Part of a small language model's weights.
Size: 25 layers, width 160, 5 heads of 32, MLP 640 squared ReLU, vocabulary 2508, 8.15M parameters.
Each number is 128 + 32 x the weight over its row's rms, rounded and kept within 0 to 255. Layers, rows and columns count from 0. Numbers have three digits each. The size before them is the row's rms in percent of the matrix's.

# down: layer 9 MLP down (transposed), 640x160, rms 0.0597, rows 397-439, columns 0-159
# up: layer 9 MLP up, 640x160, rms 0.117, rows 398-439, columns 0-159
down397 117:148097154175155163151093140101127129129149093107079104166154108185128128076209136066175115146151125116138117113156128094181164102165131102080202090137167165153070119162153089118149135112199129142161153181087089078097126110087137105147111150160174107104143089141114092152092085175115092148120129122094192083098108106170095127132134130149132148125150141169206122153188123073121167148124080129138111166111122175117039113128084126144094118150079101163106131156134167149138096117159076
up398 104:152079091165083099180135149111177158145171078122170176151162185091094148177149137120167139160157106119173143103156168172078130144189079116132121119103094146134142157145111137121131150130094116107134096167154122104153121161161216164135119069146115179220099159143140139103098139107115189140092141158121068121160174148077142129128088100092075118104078083123112124117122102104195079099103110127167137137151108100125157147107117116111123146147121095045139153121133091145200169091168082
down398 111:063100123096126117133189124127134134138103101093085156101139128138128190192083153165171158147118196132155106183103161104103173085134123131099092174136099130114143152132138149131171168078111119077173125132114102127132204086132101116149117138200089145085143127115210063111085101150120127118099127146075124154123131092123092173071165111129130032127143095079102108179151109094097111121094067129124137154060132161164134105146088143120077173129132167113123131139128173166080103136129079
up399 091:175154141151067152094137160152174166092122095153140152135180150139114142168168110165121103125144137205093114131154111147132128198145131150092094107081125086125163111080150130135125186172152089151104087178146156135097074164113126141191120096161109152081141122171109138105173151108122150138087135144121096085108119093140083166118136105164157109085170153133104126181109046201161086101206122120167118125093071156098103165067141107077133098150124170142108127103203128157188137127113134
down399 093:074106145134134199104122134073107080125134138105068138149107135137153176171102134152152137081132165114183140123116156132099116176162117138151149100089064129145064109059148144064136094108129096138110110131118111130151170158076108160115089122151122178143148116097179130093103132170114100146128139159147095154096155146140114190095128132136115113048148147029081108188106079129157061137088092093162162137106080156172103136184135136104086170116145105124142088130116175093049099155121141
up400 090:093140150145157121099147027099158143087130147152140102126104142178054126131161091159167199058059103114164161114114159160192092100092102107124172112125155185163114125093170128127060167125120095119136166107108137100166095062125176127165091134144122111161074106075118105200109137168155100134109105130117130181170155141108160149179124110139150091138111134181165129134076135162102088153156139092109113152100103146095131080137183143125108175150154107129111090148119100114091057133134139
down400 092:192154159107096138102102188132182060143113128134146162137176075096148131146114167110162115106089133175101189159138069102180137139121112133124106156024136144119112120150127133150117119127102131071084164089100068163102153134153079135081100162101154056099164191115084148089124165142139110126126125088094101109159155134116134149153172132096186133102134152080172145070127097103155091088135111117157050172151154077150096133103146055126092106125185141106155121137149109144142114138115079
up401 094:168116139142101145174117123082121076182108138188073137144142167113186133099128171187145142084154091112113142114166121148114171128090138135173145133141094124134167153127145121170143106179154110126133159193093120093101172123047119107138083137125140101149103156125138178139111102101089110089172096170106172097123072155109068096164092134138086145109173164130177164126121150181156098165141168192157170149083176098154166118118127183080128126171150179049101120113128150098120077066153116
down401 091:128115151170181111059183152158107169102100132111152130079112094115038115136095126101137137110164200184107145155126126068185098167127087120091115139064096129119155096131115128109137173110104148142150115097100121141150146090127159114072125091180113130109162152094134102172130105132119132115037107073180073119116191116148105091104156134126154109088093135144108129133155124087108096110147143121117116085162120092128119179109145091106141183105060096180152124075139173203074154135156076
up402 108:167126119195196145123103131040175158144165124138120100062112140147224146113112112093153100126194142085092089051159094173143149135161122172119115151136182122093145129119112144057135135173078113059063132099187148185149125150095114152141143135146133136144125171127116171155162097101138132142128142103097117185123113144140151168127115088091140115110157069174104108132121131054074088121152127145116152155124167126103133112100171115139155133169099107114167128122046138129159145133146078
down402 110:105113118082090136171166140106128101147137152145096160116112059116161101081167126151172133072118118123114172112059098152105088161147059107115108127114093163115116169150080121109148131126095082107169071166114108130150179141120177088091127191090096133110093086159112139130120208150072144118191146092122082145142100170096159148151132147121102163098095141136165123191131056116121041072121118101093111112150114143117149108169158125139089151186149171193159103168099142143078097111111133
up403 089:116160108159201122141105165100095118109145083144121100094164102170101089061087140110194121067159127113125111161188116136079167126094157101112164117113150139119199192127150094149177138100156134134093046121188137172117152115106144144183127112138085102141113126137115127138148121083157106095112128096165177123179167105122099091137186071126172137065097162121154092152166159094149093150155138168122108108112049157141175114110131152137088094098077082117133087083142174114140124086100168
down403 083:176120207157105148126169143153195168145106148156094171126078155143139177149125130129077131182172057082098090073128088175169079147127083167129102099135097133108145085159131147112186153111144107105140115156052105089153065086141136136145136111087144142100142158127135134151101140133132151168085133135112130098085108149127127128191062155108158128160142180112077159134072104197108105113101110105139149127178118129127167116129087150120147153144114144056209099076098106149080120090124153
up404 108:127135156139165172132149140097103063087082039155124182151122143082118147161117116166143089127188070146123103122072117120129151105143138138167127130137161137100154148150138164177119112187144217158074148175111190106201210152139153147059160150123181147104110096164143112143135156120137157112129113131117106124150084150151158085116118168089144127189137171160162091167099097157143138143121132151134167093110070120172098129171088201145133154163069113182115127113154170118108130114145128
down404 108:128131126113069127094121139168162100172129108147152162111151153127167157044135180181154164136100150170129165159147167098118192138127101101040111129157097131148150091128176200179156130146169173110211135139112057170131113113177165145109174117162139096153110099146133134155129140117132176098117120127073134146075098125165136095114145136070172089109119135135101095121108174139088123141143205113125150146148164115073176126110097093130174147152148125105169110181058098089139156149073129
up405 099:136115202093131141139117108094108156084143111177141101138133111137082058156130147148103158063143119153137091144147121102135106086146130098174099134095141134093159139093155169114178065161106166088203079203152141088195110153053108231079126087149095140153108064132179108111136148137127065118115103125100132160130141103165138148122104094173116149111102103138086092155121134117188118105125127082072120133157170092136095180094114123166180163148119113115139113138133141074168159136137157
down405 100:190054148116155125079135133136124094134127128169025096159141108137092111106139127166108140219133103169133171177103123171135139116142092169097122113041094103127115138167169130095162127113080098112142124137191183156090129099179164113108107155156130145133167143182086102132130122167101119132119166160143105121112108157146125070133148175116054104167160124145117117123127133136197059152109126101137129146174169125140140120178135083087158145142169183117125079171186124133179095141113078
up406 098:091133155110109187120161139079085111099151134190173138135183132125135144105097136138126146122135103135151165130137100124147164106183133053118079168109097151143191092172143096128099119139167089148106163124177101123188122137125075059117163123092117137087114115120175179096079133152150133154143085112108193108120152129128100120114079110109151110150128089120155150160110166167209077151163086129145135114164104116122171197119101127093111164123181125125135133137092205043112212101127076
down406 093:134063102130137140183142113098129113103139098129151105084129085144158127104057142081128148160143127153088098122165106112118112151129105101154146101108187192147182096109124091139162164148186142142106137184101160107096178078091168134138095116119155076100088141083136115114133146174234113121109168161152107109155155125089182123129105140071098082095177155128095118126137117086122169112080102192111193144078153102107070171179163166159097116093074122109167145133151096113124074154152105
up407 095:141164103120157089153099141121116197153095136098083117101165175135087168107139187136171159093114109126180095117126117148135169088160118102113142104106126099152122135095162124094128099134094134191159114192117109099128071063126118137073110100138122185073127130142096123108092128115162067144161131181101084153169115112176159063149175136111118086149113084097140082128096106119111131093081109099123117142157109120071159138100155162146137131102074139120186201126163139043066057164144083
down407 101:119081126122133172104163126168212151172179144066137082102161140121115097076085096097116132162149126151081137099082150117082141153118084113177137121161097144133100111154160135091134166151198140145146177132138077097138149160139089114103113115138132130090160109108125156156170186120179156121092147184100060167107113174148170202126131166171136159145170126103108093110180115102145113137096112157156107182112104118216066135113147152134114166171127116133063108077172096114102163085164132
up408 110:173123089130121110115193098143161094190170133150151161095132126165109090116137132140158131074098159126108112131146100106081156118149144127207136148158090152164128131122077168091106144078093100116100217171135071090124139090125109147077151152081122114160116168165097085169102107143113138082130136111071048147164128152090134107143117095132103097155141131088070136077111090165163104100164138132153111104105184109118174071125115086089179085153180164155152104063103133125112136075067118
down408 116:159147115118094086144164140129173126111105156143170155136083133179135211143150148067146089071135151087178120117188174128105130131143118158137082118171158131123136045090149105196161176086132143143113130144149120179146164131126119144155146124140145155158173140162124067125152134192092168125165189133051104161083078113083125104069114088093103132174147137064093128101114087122102156099116090162064129133126077078124124092162168123098142119117175113128110168123117155136122191161152147
up409 096:158145152116146152111140064142144155128092064155105128130201179120149140159144136069112123106101141143147145168077046170100174150124108106089115134156077117109126121099151152102102098148135159097114161136159157174200168129233120120145118115115069092155136076095103180119074127118176123092152105137067165149061060143152150123130118143130156163168051100135140148167149111091174114155139134186126084087111153172075119142174141120093098127131105168119130131122089142132146145134095082
down409 094:118109103072084105141181138104114132124147144113097131111053148153125157113141095168158156140115141093114101184080148106107163085158133147105122063092112139122102154156164131202193129202110123135089102131160160109107162148089149124160116120076096129120152081126169121197115036171138127094190118154128138125143139076102135103178093161202118092093182127185089164138153088072100132103105117107116122171117139123157157113104105149150165164081106082140159194168150152120173099138102104
up410 103:112091106183105150089108175086111131101128081147168117116091159144107063094148178086132101131132167116151125092152115098128174107145109181207146098068186159126134112100131089121111132133139131114121014134031124108145112170096111105135152085121098117169118078139113020112121176100149121128127186118159162095119171102140141161144135126150105115053152179107147117154087163118158151107142128170116086088104183083149143092122129143159135128127167170118146101094128113167135165150132108
down410 110:119100146111133153139127182163150181114175113051086124129110127130101153154163120055121025130092088088106137146158201112106160099124096106183142120174130079166120095133063133119118098145115133097115106114153080117087145115157146104151119140134100121151163125124107095092102061134091154113126141144198076152181138131131086104100095114194099106149119150150154110111150200153178104156115161152132149149106077080106175078126123192118114165080139114111131165165100175176097121156158082
up411 093:050113182137155124088131146122086157153123086107104098118131158112143145122116081104189091106137165117163079062087097087142134079115140124105172116154154180128123092086158128088138100114115161227097111056131133119153106036136176103142170091190104070090110154171105119113147104106134128162139153132081067123145119141146193130112127159097112099101161077103164111135053129122133125148116102118105107116092124114103137070162100135093080089126144154159086175143148107114123070169138104
down411 084:108147106159092171143126131048151119127139115124176139175121131027100188093106143139112113152111125137132092131122163074155126168126137159115097107122090178193088118164146113115169149159107127142166146121129160141096137198116103160141052091117160137076116109133176087105120155162153074068140122163155088147080171113149149135087115074088166089202070140152112106109110087164152127085100164137121091085156152140101073114094159189069120197172108112123138103126139155151130108108141132
up412 067:124092129140198169099144145173096132111113140151102073168111101125150192112096106109058089143114174102110116199156171121112143052154195123154168125187136112132135151154133138130147141123166146143123135138127168156196173138145167131000127156109115120125148146102153150116134136121104167127102088056069182065100130114172160117128138146138072093178113096132132122143080112108131092145123119112067107105116144134107084103126122144087082111176155084159147185122133130116138163120128070
down412 061:162161097174130115183131136135135048143155145112080146134112118104160083106095128121128152076186164128154115118145167087132104121151160176112122083133110158088160155160166025154079103150128169098141138139139112141114103181103138128181166178143110128074163120147081098111196129160113154149118158211156098115155117186212147110099098091114162178097042136126072119101139141082117127123161145163164089142152130104110109103126159090150130146117104144184181161137116162140081123093121138
up413 089:179095114157150064170097144083143117096131062124133094144105105116134068075193147166106076099123140163147072159075148103114161114145140121123091087046132064102121127117125090121121168143139110097143087155143147123134137123150115113124131076137137083140189113123131088199093166163153125173124159105118088134108101077142086125131149138099147134058130087151078071154135153068125129089073095139123150141115164123117098054167118117096135088151135072139160108086119165092109201138081087
down413 090:111125112174089111165162140147154065115140123139150159125095100159167134145162150174132148109161209148119171116115112095101145094142158095122161117130230127111112100137058129064133108098120126159111096123065147107190099153097142122103120121159151102100153079151147093104160152201145105146144123135103117170114158068130099122123099164109177084133123146141088174100157127103125163101080171137147091163118040155110092139175110140177102168117133076143182098173066083165156107124068146
up414 100:222184107141182105089152134161131164101109180126111112164187194081153098085126147155169144155110147153158130165138192087070126100069153146116142142144162122110120092151171153159153116126083152154176098104135156146098219119138087106137137132125106099164162129111113175125139157102161152130115152106058135162117102064168149124144082153173171152178162096130104072121140130142141090119085094078095102125198095141114170119166146084154167114157084099130121146130104140173158091101139113
down414 097:144150157155100141108109101131172159142136076107152131117110060146119133127156129158129160054168121140133111197133177159084103110142138127125111144202075103131084144136136066173091147087163138111141125094058123129157172132071106111137108093165089131178137089084072122117091114191105125097044133165178065172165080177120062125174079104173124099071110116135149135119129117132091146112195155153122142128147081162086152109141101133159159114082149114125125132185148130109165160147139160
up415 101:174111083108141204104124083142093160124167069112106135146102126140095101083172130132084075163153066113097112108106053108155157080142109214170175123114146124158170183150194177086134138138116126076144154086112114107168128120121175157152163093113154104114120162136128111156177131140125178121141159142079089110127095081124093120134124039171091135115122137075102152136094151190090162076065131099160132148152158094105109098148177137138107114124129137098070136102163126113156190134130117
down415 102:079120188156173069118136056130132130118123162080156165125137123125175071126116156145140120128113149058088113143156183168084139119099150115180115121191091178152104122144117148047087175126076099152143075149086127122108165088139047130140064125152147168165145116114086081135118121129135100135106162112171150086158119087081113103094077121163113099053167147115153120159151139091143115097109164124144087116120075149120128131086152111148096096208098117159108161091086137124074137103110150
up416 094:098107138150092085131179114188146107119164182122153053114114143120126116053130132089070122117100172058136120102127184139125110114115140176146142071106134179187115127167179136139201113118192137122128136138112163182115109111156147143153162187116144068104124120179126090136118122111118133092082157111120116133119177124166175126089119086136137134101141085055179114153138130135145065101157100151102076144110173105108131136096075184091132152127160161178103204104190172140133108134110098
down416 087:102173126106147155152155124192128130160091185097150119176166056062118113133113131121136117087122082154116140120132127125143090160058110110153137137172109107144164109111080145124074118147136098199139109121146096126095175107115120142051056146058136137101143107055152128122146141158168093107111149179207084171107123075115107107138118164152114152174120138137134145170198140132203053127125131146117125090120128034127183117111090123072093106142120123165143126128126101137106094156150134
up417 095:096099132146125171139117062101162138111148142125121113112109190130116143084117154158080133153188160109117074152105178164112120146054140090122124140155160094134157154127141117129149105117107133188143146161104183172094104132110133139090135105149167159117131114042125143103168142157124091125169104119109150129063157145109131141148169112108108131080069165100052125150101110142079119173147177181137156148114066181186154180150125099100193168109151176149172124061173135154154201129129068
down417 097:139136092152107144125144094153094122122161084090131176128134094131205132171116126139105160067170184139126075123094110113171086127149080164123076175072172071095123123177130143093172129136099145166111115058108186108124154119070131168127083168087109093099151099169142107161142094103130154122071144082172107083119143111123138155136133120167143147121105100118124203047159178123097154152182131106125196114207153120144156145155125111165129170107113188114159144155095130088079122140152117
up418 093:140141095120088101105126120138094081164126178075127084073146103144129065086164132124130170136144138161135113118101049148068092159209180147149139101117151125134123107186108094135096156137105092164089127159134142152144111133095172104141083083063136113076129105075131170108158102110078102164167113153119117171134103116147139142077099183114150123156135108114134146189094132101050091127108084144119098152137099116181172123105125103092135048124094096116206182127121153148106138069171162
down418 090:085139137131112120120154143150116155103184159064126118169126157117144140125147199185157078093131128171146142095121156183155094145114106106172134114124132153133205145118159134088119073144150145122091069127155150155107146170117112167168104169108123131171088128171105080055141151117118104140177144129092147126094141121159142140134133181121190136054137130099090100165149107140147146128109076047135145138102096106199105136095150053148212034118138100115159130112066141093153132116146162
up419 095:118107210155152107116116086116120117106168073110144137128219119128130119124143201092117147097091148058119126148136124053144046136098087135093146090142138174149184123101171115076075063092125135070112177095150096103117127120137131087142148113133085079145098156128101131129072142092151049128098097145062071123134151151125155162161198135103116184075115139131131107160110153124118148176182104113091100144098097103094127092121096152123167145117133133129146138148170110094148080154096136
down419 096:131088133115133130196082181137123193147050070149096183103104115073130140169120072113109145123114077127073156098148086151110148117128132139068199094112143143156107103102128142179106138170070141208141104122090139113171218209103107124090090089155163146110136128139106143144093164129133131109176187137153157070135091130106098109149121148158114060148116119178145154113118142169123154133100094110075119065123099083135118184151158140132131100141150132113131102151109158164116094136149089
up420 086:169133095134173155168128095095104105114106126132147128155153145138125087181110114187108086094100176143134125069149137107112099107123116139107128189135181078137122108124159125171189144116138112150083164126142117110155118090135070090127104075131159060140162119151125057134151117129079136130108111151168096143095102122120118115110072084113193078137148132034110151131063130157115127097092153192108109134190162097127055186190150179133101095131161191088142145159155095081106174104102111
down420 087:155184121072169119092118172207114144143140135139071093090122100084114113136087074158154107140171117147108154077067140168133137121160101134110178130064106116111127125181124146201070124134175133128174100107115126152100137200130172153129179126112141162103092171153170144168096146053151119124080128103193138119150112130149118109092164150065145102158106081151158183115158144131123112088115162087082113140127083105165143054177153170140085130143131059127152141136090119110113115138174112
up421 105:153148054168172163154174125107070153128176132133112127128099152144117066096073174135121161082116141128121153164142088149124159184182130124185152118078132107098118155168106113178126124126074146129143209128134095056097155131100141198137092146161100140142095145127167128093124132080127148135104129119155086149121155142136082157165097115077136075112189120173114137141094125112133133152129145116138127203098169016133070144131139128066120171140122148107121202118129076131156152112174141
down421 108:119082114085115178112143131167165119125076123191113130100103143109143089097051169138147142133141121125083063116148191077138147126078103093074158165046099130139130058110121122124171101116137106101120134168143110124135079108129115128133196101199120155123119119112128111128158114105096196155086154193107152167123110152111147060119125161142140100147157151135134102179107116080113143108208132175076115073125119053106123125135175101158190114132130113149115135135089107108190192134122097
up422 080:179118153142184161179090062066094157139109134110077109170120146175123161198108130104096149169162179133120106114132154164119152122058119154135165097134118174085073145147150197159173160126183101110093128113138163116084133065153078076063119114121142100174167087140103115118180126171089135136128137148097128089083096146126126069119149171089057081074136139114133108112115212138163127129150100155129147108154135165144162091124157090132132127090143151087104103123127127190143144112141163
down422 078:135140134093157108073102165127126179106122117156123189062136107145125125116139133146105113168086102142183111110147147114113120172122153140142162111153062140120090107146075138171103154145095165158124144133123090096118075135159183119141165131103157147112085147182125202175009169071145137120170130165152128144168105085152120141128101070101195091153070051141136157111146139143141126146151096143108152154151158138097093074148097190192151138143130139193119169175116140124124060139133127
up423 109:142097110092154175168131126162118127114129154151102096109173127152123149141115143094156172097223090179205121096135131118141066155127138112107136086184115143106140103167160083152082166127186180132093167128152122125137090092091164125154158129161155160100152131107092055121179162131140202134197111116154065108149161168147162118165119121156134057112146114123147125116113138165103149092139143159121057122106110110122158115122096117075133125079149162110086149100164078065104124066172181
down423 107:174085142061099130174086111180170144147155170156165152099135113110145159210150121122187160098090151142169171169110195122138108147128154148071123134166128115138092028154158079083170100120091121108099118115157111131174167082091134137158063183148129102129134109146147075113098096135139146070099127123071131147095127075144081119128157108124102139140148100074119105149141058088172110100139140099106127155120096114067199127104166130134115168188101122127127091133184128134117154116158120
up424 111:170115139109109159143163179082183124176129126148136076051137125088106137062148108176143104122156191077171168188149098123200101158166121112068154165126087165106101171150116109147093121138084149138121109158190087139097146097141107088144140072181131149113129167181141177118128122158101100110156073104104153093146145118188131149146037089102126098102133100113120114172152192139152103112110125105133131175165167119121092139073081115107164120094133175161126093081138084132104140127147111
down424 112:173103071095080120121078101081103132148144106140122152145178100139116153038087133141088127099104144116092139149133132072091125096129134126145201164129121138162082161108149123099086129121143147138118112122105160035114138130149125169095148120088110174100163119153153151103116197088143114167138104111088135092081199121131126163147102127131157088108211124158191158121090115167136115131157113078124116103149110094146150096078044125056107137119152120131133119106111063101132111094051063
up425 100:179154151091184130186174146082148098084097128141141085087136173087121149167161148139087110159146122102098177113175114113119117111100127109135117143097103142080136154142098099114125126145115174095056158117072077202220104091110123103116141145104122136087172076129135136120210120161160141157127085128086112142111158094153120159176119131162114077165145116157160133129123178119139104117172085150055151099136139122153117137117102204113131177100101183136115122118075159114096080069087182
down425 105:158159152110142173124113195100116112176150163132192081096167143101095091166087099118179078141132159116087156161175144109140196134167134209129206108173133199105145151142182110096102194120121072154123146194122132120145079124162102112152161103192111113159133174107145104138099124112072183120173138123128126094147160138117090089095155137159160102162053160164075154104135112153154148128143170128110136143140104152072139155125110098179184115120137140126144139097112143122141150192134112
up426 097:100089129108146141146132126100152164099181115130131112148195130105108138191123106091105127086112165103148165158142131084177140087159076163112146158121142153104145220106151120177221128129127145166162041160184123067155195116138171088145098092165114190167099198117122128171164127150103147148111107135157100180090143172110181117097163132079110110107126111142143078163144131151126106128161133149104114151089137184106088128146094130097162153155116124150129057080102120103132182130155097
down426 090:156155123172072142113094161103129138134108153095135119126098064133137101101159157203129104057174117087184147161121130088103124098106133147089119177116100134170138132144099113119078076042096110177152195172143146205174133200147107139151121181150097121091083134155133170157146130143138061139085176137140127125146104076090112111204094129165136134128118086095129144092151087068143138134085112094137124158092074106094086180149110124126116136110162183155106107133133119158154080119102154
up427 093:157150133121140120168160163129193164137204140140119079109166134086191107143139181137093111097115138127103080153183101081138164076118098135141152089127137140099180102097172164139138153117061128127145140199120139103130107140092154130103175072137096131131115154058096044160099126149106124098114155141092111072117203158090105126105131131074128079173153112135094074106120100166154144137172148101146103152149083155160124153159084155163108047172103149124142082120142128066112121100101079
down427 097:115146181093105133116162200138135090118131119088100161098143120185163142175138135122116126140094117205110136131164164112092079112105152103147096108065150111098100111170134184088143077147114097156133088120161162189105103137151159128137111088114056149132087154142157195110125106086157132135166095113112098033074099115190147130076068151147068153088127125099091129119085107061119137068151075137140145138108081134119161160086100087105101122093195110089121097110136141098124137162139124
up428 112:148123057124111089152137109113158112070151170117170153147089163147135090114085161163062088148127172114093110112073156133078211162138082137139122131122091042126184166087143175119152154116148071124097121143157170115161092186144138137127140107108130119125122102127113110088136136100151090167171149156139161110136135100079185178143113079139108178136118135123097157060127148092156126125080133151133099198173159150153131102101120192131126126170173131135089104123195095097078076071115111
down428 107:105116100121062110158148094103172124093093120095197092117175143116079117138135167120095164110140089110115174196176142119093167076153085165168082076144169096123143195152136094123093138128083130122136087162140171131150092143234117075107101130092188079203128089176123139106117151143088120128099138137145120104102090144168150150105114107127151110163187148111183134121082181183096075115112179115136156122157130116109160120163122145162070118078179121101103136130127137109132086138148139
up429 069:058106090132131098079174067151120142108202134164128065141130118083152157122163189138197160162219096143098103109089150148153141152097138118112121077141159076133129109151130118166157103169135094198099120123104105124146124132158057199212090168111139178102123127100145074152131124100139164098080090143129155101088144144118121143182110120151103123119081149091088179143095083146154155149181110121113121131078116191169073102137151155143150127131120153127130115116159155150081121125121161
down429 062:108136083153113160143109154083128189132134073160159101133165120100164175177132085158131112105193137141142139054109070113175123144148115134176094161163109108097115077093123100140104098145125138112159166119148125139116119108091088110111081109146015089066133095139175153104178139099105101129117152090143099081149097119116146128174101100131127191125109076154210019104119123135143151098174137115104161138170103160106114159177072116107132145100133118149185156137120113112144097120150180
up430 109:206175113134140121119136084174089087148161150097157123102111207031160119139127144167113136119120153115121107142125136118118161161138134151139171047112141125170130156139132151116156152152080106032163129105151116085084129125121100166190143127160090174140109157115058134206162150157108092048092117158121149160165175163093076137129098154139118127100138144123116146147126129087114162108042126083091099110170086100122075150135143126136165130118122117129143089147083110087144076127157164
down430 105:172134145146134087080170076136163122098114089126183138164147106125104156102119099196133120085134086147127117146138070140120126164164139159181107136185125109104084127166103156163115121127170136109116104143141111186153107088127149094099152075098122054081114155036102107078117113139094133166082162170141079073128165152161143103129129104066106189137158052155141094138086155208118168153151162185161130074141153162105109129120166096144092155122092153150156096104175127100127101112162135
up431 104:135113152168167137134103104064162150085128148132097133145133087132148092090172130120121128139106168096143094200146199162127145116051183121126095126175117177137119136166077089125118172109162103089070068096126156118122119101105204131083106104116201122179080127101103129121157144151094120063112121124111113169121153105174145164159185131161175164122145101083159128131105109142123121152112109128125142195064131150107105039167104132124130131101119092119138110147131035103087111119110066
down431 098:198110089150141135123122138123075144173100133126152127109089112130126160109080193135141169152119087153109147138167136176119136123183132155161099132160164124113197174152096110150163126105123152135104163110163132130117140161100171136140107147140184110156137117162187133121148060095117075075174149108188164088085099137167122118129150113175141134100095130079158158146157162147128107122128068161143101072105069036189097162146176138134124141184155118098184162154089171151186188080148148
up432 110:133122177093154110088117126198131134095079149083133180076127133076146100144149099133111140173176077187173078090130120092046115102115147131123154121149143137140139103065200131153085124102128112053128110114169066131131100117150172109087148116141143100106121160102111150115143188133177137136166091108108109087081113126095178181104097108128119116163106111091120097167082065154122095158105096133098124149133169164089113119115116117202117108146079093126162132128099141144072068132213119
down432 111:082113112116149138121117216159129097144141137161138088125170132085117137110100057147096159106085176106110106193088166125145094150098135156134118122074207126142073118169100128116158136106171168161145114110116106084172145201055105115103140145133170174138119097128149139173168123109133106200099128123102152152176123098136092094152124154121110108102146146123092134116142163180130105166140123185092048091084159160181189167115134108124135123139098100136175115200136064176168125120099105
up433 092:157146144114183164048116100150143106167073141094173142163109146124131151140097091148093121157148138212173120126203100157133138125168126087166051166113153085139108186107133115134126132105118136077161155103130170109127160137191211140094108140114132067112056095151167156116069139122084078122116127182058115114135174150152177111117148177181137139111151149100128138158116103160163118135096084176080127095119155183148165125089104171154088143132110125127134090127143142152092120099094155
down433 089:145115145152119159180170081146214130112101158137144154138121188096176141155160124114165175102164128123095155155145146189134140086087122178136102121171056139121155146055150151098066095089114134152106108124134179188170137178164117166118150146101121139146109160163149147138152050118104111128093137138149092164196098154101121149149092111177108120155087150058168112096159137116154152145122102110117180093136059159129157125111109147178122176152149089177098077095146180064116132118131104
up434 107:119053123181145124107156104138160155094135090177033143093155103135169078101134136168095093105139135104143124130128138114187131133106131100109177083138133143124081181098113163124110178125178087141095157135140115130145085105098135168088109165137118125123138182111050166160080157049186142165178149124085122153057171153148147100091140125143165087124184134102182105186091161110095091167124164111086105108184129154161076161176132115146154118159127093113086102129099095151098122118126117
down434 104:158191079085105172140149145125080169108165114156111158063110092101108143153145139150097138082170099222139079185129086184117155149176136104068135120103195093189105144074146141127139126168130111114108157118129123116140144122118129124171154167134177088098162110174086113100044165113098109117106184096102113134168085169147139198139144137106128116126109098120135122072137156155118114137098143118125130104147144150106115163053111173105093110164105195067153096128097162097103148083157105
up435 101:073142161130162073121136071164137160124095137151140124223132216111098153136145136137123082160108130139178137103193094109110125167157091110159136110108157123155138160121115117157092135064134092149172132093111118131153088178101185096148155066143110073136140108163123117119129100121138122110123131145144116070151133127218143117137150117175153174121137102098159116122134132170079124105132166143126107152156072144180117085123146142163083163081122079089191117063107218110115165172134191
down435 098:162130171124089141139115069138170147160207185137147171139066125093114124106135091130095076106076151110140165110092187092127105167114165087158155172131184105178148138129158061122160111092139117135141059058109098153148215116131180143140158122162110147131166127103108180095185161096170154154152155108080106148143096109113123123144132106114090084107115158126124112103092168096148148163108088161175115063089127121143109084144098123132109081128118151135132090120198076097122122155062141
up436 098:172117178091166114123173172126078195163162171171105116132100109110120136112086093094110188131132175111090167115129157118138122173132125088119148116178123120148116196114146140163123132103145072100044182108110096160178103091083098068121145104089131140163102138118124141139123174149156155113107102153125169122143131109167165117197098167138139133139126159155170101070067139091100104142082087135152117116180040100105065126177117168120082175159134122142107097138064137106142102108187122
down436 110:056148177108073095126161103132131162096134135074186175157175121126136146099136182092165160091131162097100137123121101144184125148120163122061116170051145110088155145113091079111141087157108176126114065150129129132134123170135119187126135171093098109129101140120197131093152189187109068098087142076115060061151113101135167097090157153085085147218149114084179122127087109097125129115129162107144127099155146120168136158119171146117087097126123095099131123114137088147102142137141147
up437 114:123089143111157150129122086131116120120124075149129098076092192107151081119150136139103132106112136165183103109082176116116092139053147127108034126143145081066108071152143115148115105141111166133129109162150176165105111119144128094142053132074156187106108118156171142099120174142133148124097106162131096080148122124139168157140112090105118066163129124148114091152078127188147116181159126168154133095073186054106171070100133176095165111078129194135095112101161144107109112079130093
down437 104:153141128126134105151147130109071189121070200167137100163094120116112123163129104139096072184095166060120111119082091134115171174117068107116148163077123130112167151101108121142082133106137135065148116070146136148157115100140139084150143150129123108158175153117166069134093078097117176178194133149129107163145106119113107128167113109153098087149125212134085163077087124117069148096111136094089086109167173109137142109129139202130162099116137132153077140114138185189151072153092101
up438 070:141120114110139120087044139171154156116148121132193090151101143131142137116139182161089101137071199147149165183138135127094140089114167121086128181164130121202081092103139144189132162160179121098112108159152158143102066157213142141186117130133117105099103162143109140140197112182129132145095118115171148155065162163158146164104139152147183115160123150106085150085140087149158162110141054143089123146134140092170176066091167152130116112103136125156188161128149112127126094126086096
down438 068:080160133081188136134143078193134142116100144106162147142070079168105117129117102148156123155179121088150141151074088102156140179158119121083100125184121063154121089150152116120144159111129139152133087169108174179122061150182118097131160088148081182086175148087061174123127190102139132132110115110166083124118178106163126098157175098055121087186161186135171115145119140118141102136134089153144157118138150066166063128129116112145156090099123110119147146136106177102129075170157118
up439 096:158031128126189105139158163147157194141130134151140104084180085123112099122049103125099120160088150091077121164086152125130165085098073112107129128105107083054162152107153170162154145076143071099092129116091155127126119095147085141180149084054181148108166127133111131150122122060139080107141170125142129094088154106112132133132208119126153107094110149146155173132106095112127116131111127138142109141074131126113148122145131117121081101146089119115140101041153185093139192091090164
down439 096:162044167082144117110154095125115099114116121057142125099179151132146129146168142077118164147169107119137156079181086123119151158169152106138116097134070091104125122120133137108150108061159096148127104073072098167129147129092113089141147107121037181095171159173106145077112113138127145134162109136175133178188134123140100090149144168190139094161083128098115098176166143134108137079066161132029104126168187131104153116161167102109083094136093103129109118101084142128109140152100149